Part of a small language model's weights.
Training: 148M tokens, 9021 steps.
Each number is 128 + 32 x the weight over its row's rms, rounded and kept within 0 to 255. Layers, rows and columns count from 0. The size above them is the row's rms in percent of the matrix's.

# layer 4 attention key, 192x192, rms 0.0809, rows 100-120, columns 64-127
size [108 107 117 104 119 108 118 109 106 116 107 125 111 122 113 125 112 114 122 119 122]
[[152 123 132 153 128 139 166 138 122 113 109  99 169 135  88 146 141 187 139 109 171  94 118 111 186 138 158 110  88 139 162 113 127 112 129 136 149 149 155 113 112 126 126 179 126 172  88 126 122 158 146  74 132  97 127 173 143  99 131 176 131  78 132 140]
 [126 154 125 143 125 125 187 134 114 118 107 114 171 133 109 142 169 187 137 135 155  88 120  91 211 137 141 127 130 123 135 125 112 135 136 146 151 140 122 146 114 142 116 182 144 157 108 139 156 128 150  78 144 105  98 189  96  86 110 146 159 100 161 138]
 [115 126  99 163 135 123 153 123 101 121 109 120 182 103 150 119 154 166 141 175 156  92 104 107 179 138 124 172 114 148 137 152 115 129 128 158 179 119 138 155 112 126 124 166  96 134 104 122 141 148 152 115  86 116 114 167 126  84 100 164 148 109 171 115]
 [147 103 120 130 106 154 172 126 101  86 137 171 164 149 187 160 167 183 167 156 147  98 152 150 184 125 204 147  94 127 134 133  99 123 142 147 131 106 128  94  56 134 140 200 113 159 139 136 129 146 121  76  94 114  92 173 106 170  73 145 148 105 114 149]
 [118 111 171 133 102 157 112 153 155  75 130  93 107 149 162 117 148  80 144 168 149 126 154 138 109 130 135 101  87 129 160  98  91 132 151 147 101 141 188 125 146 107 164 142 118 167 164 102 121 170 115 139  86  85 106  51 129 171 122  98 100 184 121 125]
 [147  82 157 141 135 124 105 102 127 124 162 101  82 112 142 125  99 105 129 101 113 113 138 175 113 194 118 149 125 110  96 101  98 113 159 110 123 111 138 132 107 128 129 132 137 150 182 100 139 109  65 143  90 142 109  82 120 177  97  64 131 159 129 155]
 [140 132 104 134 160 123 144 135 135 169  80  77 154 108 195  92 117 191 120 147 145  97 103  89 136 155 124 180 112 182 136 130 138 121 162 139 219 109 103 170 192  84 137 155 107 112 115 103 124 142 122 169 131  96 155 165 124  69 107 126 141 127 126  94]
 [ 88 124 120 104 116 108 103 160  99 119 144 155 127 104 100 128 109 120 121 160 118 173  98 128  85  41 143  73 130 118 135 143 172 127 100 113 220  86  99 155 203 101 129  76 102  57 130 137 100 162 147 165 189 153 118 136 147 176 139  95 126 143 147 101]
 [ 88 129 115 138 140 136 131 120 118 111  93 111 175 108 136 105 115 183 136 138 153 121 128 108 152 131 110 130 118 170 149 126 132 132 107 175 145 148 176 173 130 106 127 167 125 151  88 148 144 145 155 121 140 103 132 139 140  93 106 163 132  92 151 108]
 [188 109 133 123 122 160 127 164 154 149 113 129 109 154 112 118 182 109 130 131 132 174 187 119 149 103 182 126 105 116 128  92 153 131 124  70  63 140  86  77 115 121 144  96 142 137 172 125 112 126 106 106 107 115 127 120 165 174 126 138  99 126  63 166]
 [ 73 129 138 147  87 131 162  73  97  78 139 134 125 123 147 107  96 139 148 159 169 138  84 147 106 161  59 141 111 129 162 131 109 140 178 143  86  98 235 154  88 112 104 150  94 197  96 140 140 148 111 172  97 136  81  84 128 134 148 144 114 109 147 115]
 [121 127 146 113 101 142 143 150 140 118 112 161 128 145 110 138 189 103 107 175 125 118 125  86 158 126 126 162 140 129 117 140  92 150 149 101 120 139 117 120 150 150 128 116  82  90 152 147 147 122 122 111 122 138 103 120 150 147 181  90 111 150  94 126]
 [ 89 110 106 140 130 103  93 110 101 153 140 175 161  93 141  78  93 139 121 139 115 155  69 118  67 139  70 160 178 139  85 142 126 156 140 112 105 102 152 161 119 106 132 122 123 122  95 163 136  73 104 183 105 155 151 111 111 120 138 183 114 110 152  99]
 [125 100  84 144 148 131 130 100 104 154 115 136 171 107 154  99 112 205 144 124 126 113  98 121 156 173 119 137 127 149  91 120 138 117 129 126 159 135 105 148  96 109 136 171 140 130  95 146 142 122  96 117 117 127 155 185 120  99 100 156 148  80 152 138]
 [ 91 125 101 143  87  96 140 109  84 103 153 177 165 101 161 121 122 169 155 192 142 105 103 152 148 118 110 137 108 118 154 153 123 143 111 170 182 115 146 150 102 110 130 145 132 130 102 121 106 165 142 123 110 148 119 158 140 114 118 144 139 117 179  92]
 [138 101 111 108 115 119 141 114 119 148 161 173 158 101 139 114 138 146 140 106 107  87  99 138 117 133 143 121 129 117 129 155 140 149  77 129  98 110 155  99  70 154 145 137 118 164 177 123 115 145 141 105  72 165 113 160 138 159  60 137 127  97 149 174]
 [145 113 109  97 100 183 121 175 140 104 109 146 152 162 112 133 191 131 150 193 126 127 128 101 158  95 192 118 107 132 110 120 114 114 134 110 211 110  34 113 138 119 155 146 159  86 166 115 114 168 125  87 102 138  96 186  94 110 107  92 142 179 148 100]
 [ 72 149 111 125 115 117 112 143 122  85 139 185 144 144 140 118 134 155 148 206 101 133  74 118 103  60  97 124 110 158 131 156  77 142 122 151 182 106 117 147 163 133 140  99 143  98 132 156 137 142 127 136 168 133 109 143 107 108 156  89 153 176 181  74]
 [150 151 145 100 134 135  93 159 129 134 129 136  89 145 113 141 155  73 102 134 110 148 140 125 125  86 148 126 144 112 136 135 123 119 143 129 162 142  75 102 158 144 132 113 140  71 142 121 116 117 137 122 155 139 122 106 125 144 138  71 111 173 122 106]
 [157 133 166 110 121 142 143 163 102 130 119 122 103 176 130 154 192 100 100 105 148 142 207 115 164 117 194 115 138 115 124 126 137 106 140  97 117 131  95  78 110 175 129 119 145 133 143 128 130 114 153  82 129  97 100 153 142 184  91 110 134 108 119 182]
 [ 77 132 145 134  78  97 129  80 121 116 113 156 120  84 132 181  75 158 126 139 127  82 110 143 187 134 121 103 151 153  88 153  93 111 117 160 107 146 192 169  75 124 134 131 147 129  91 171 166 118 171 132 226  85 171 104 130 147 119 110 129  95 119 141]]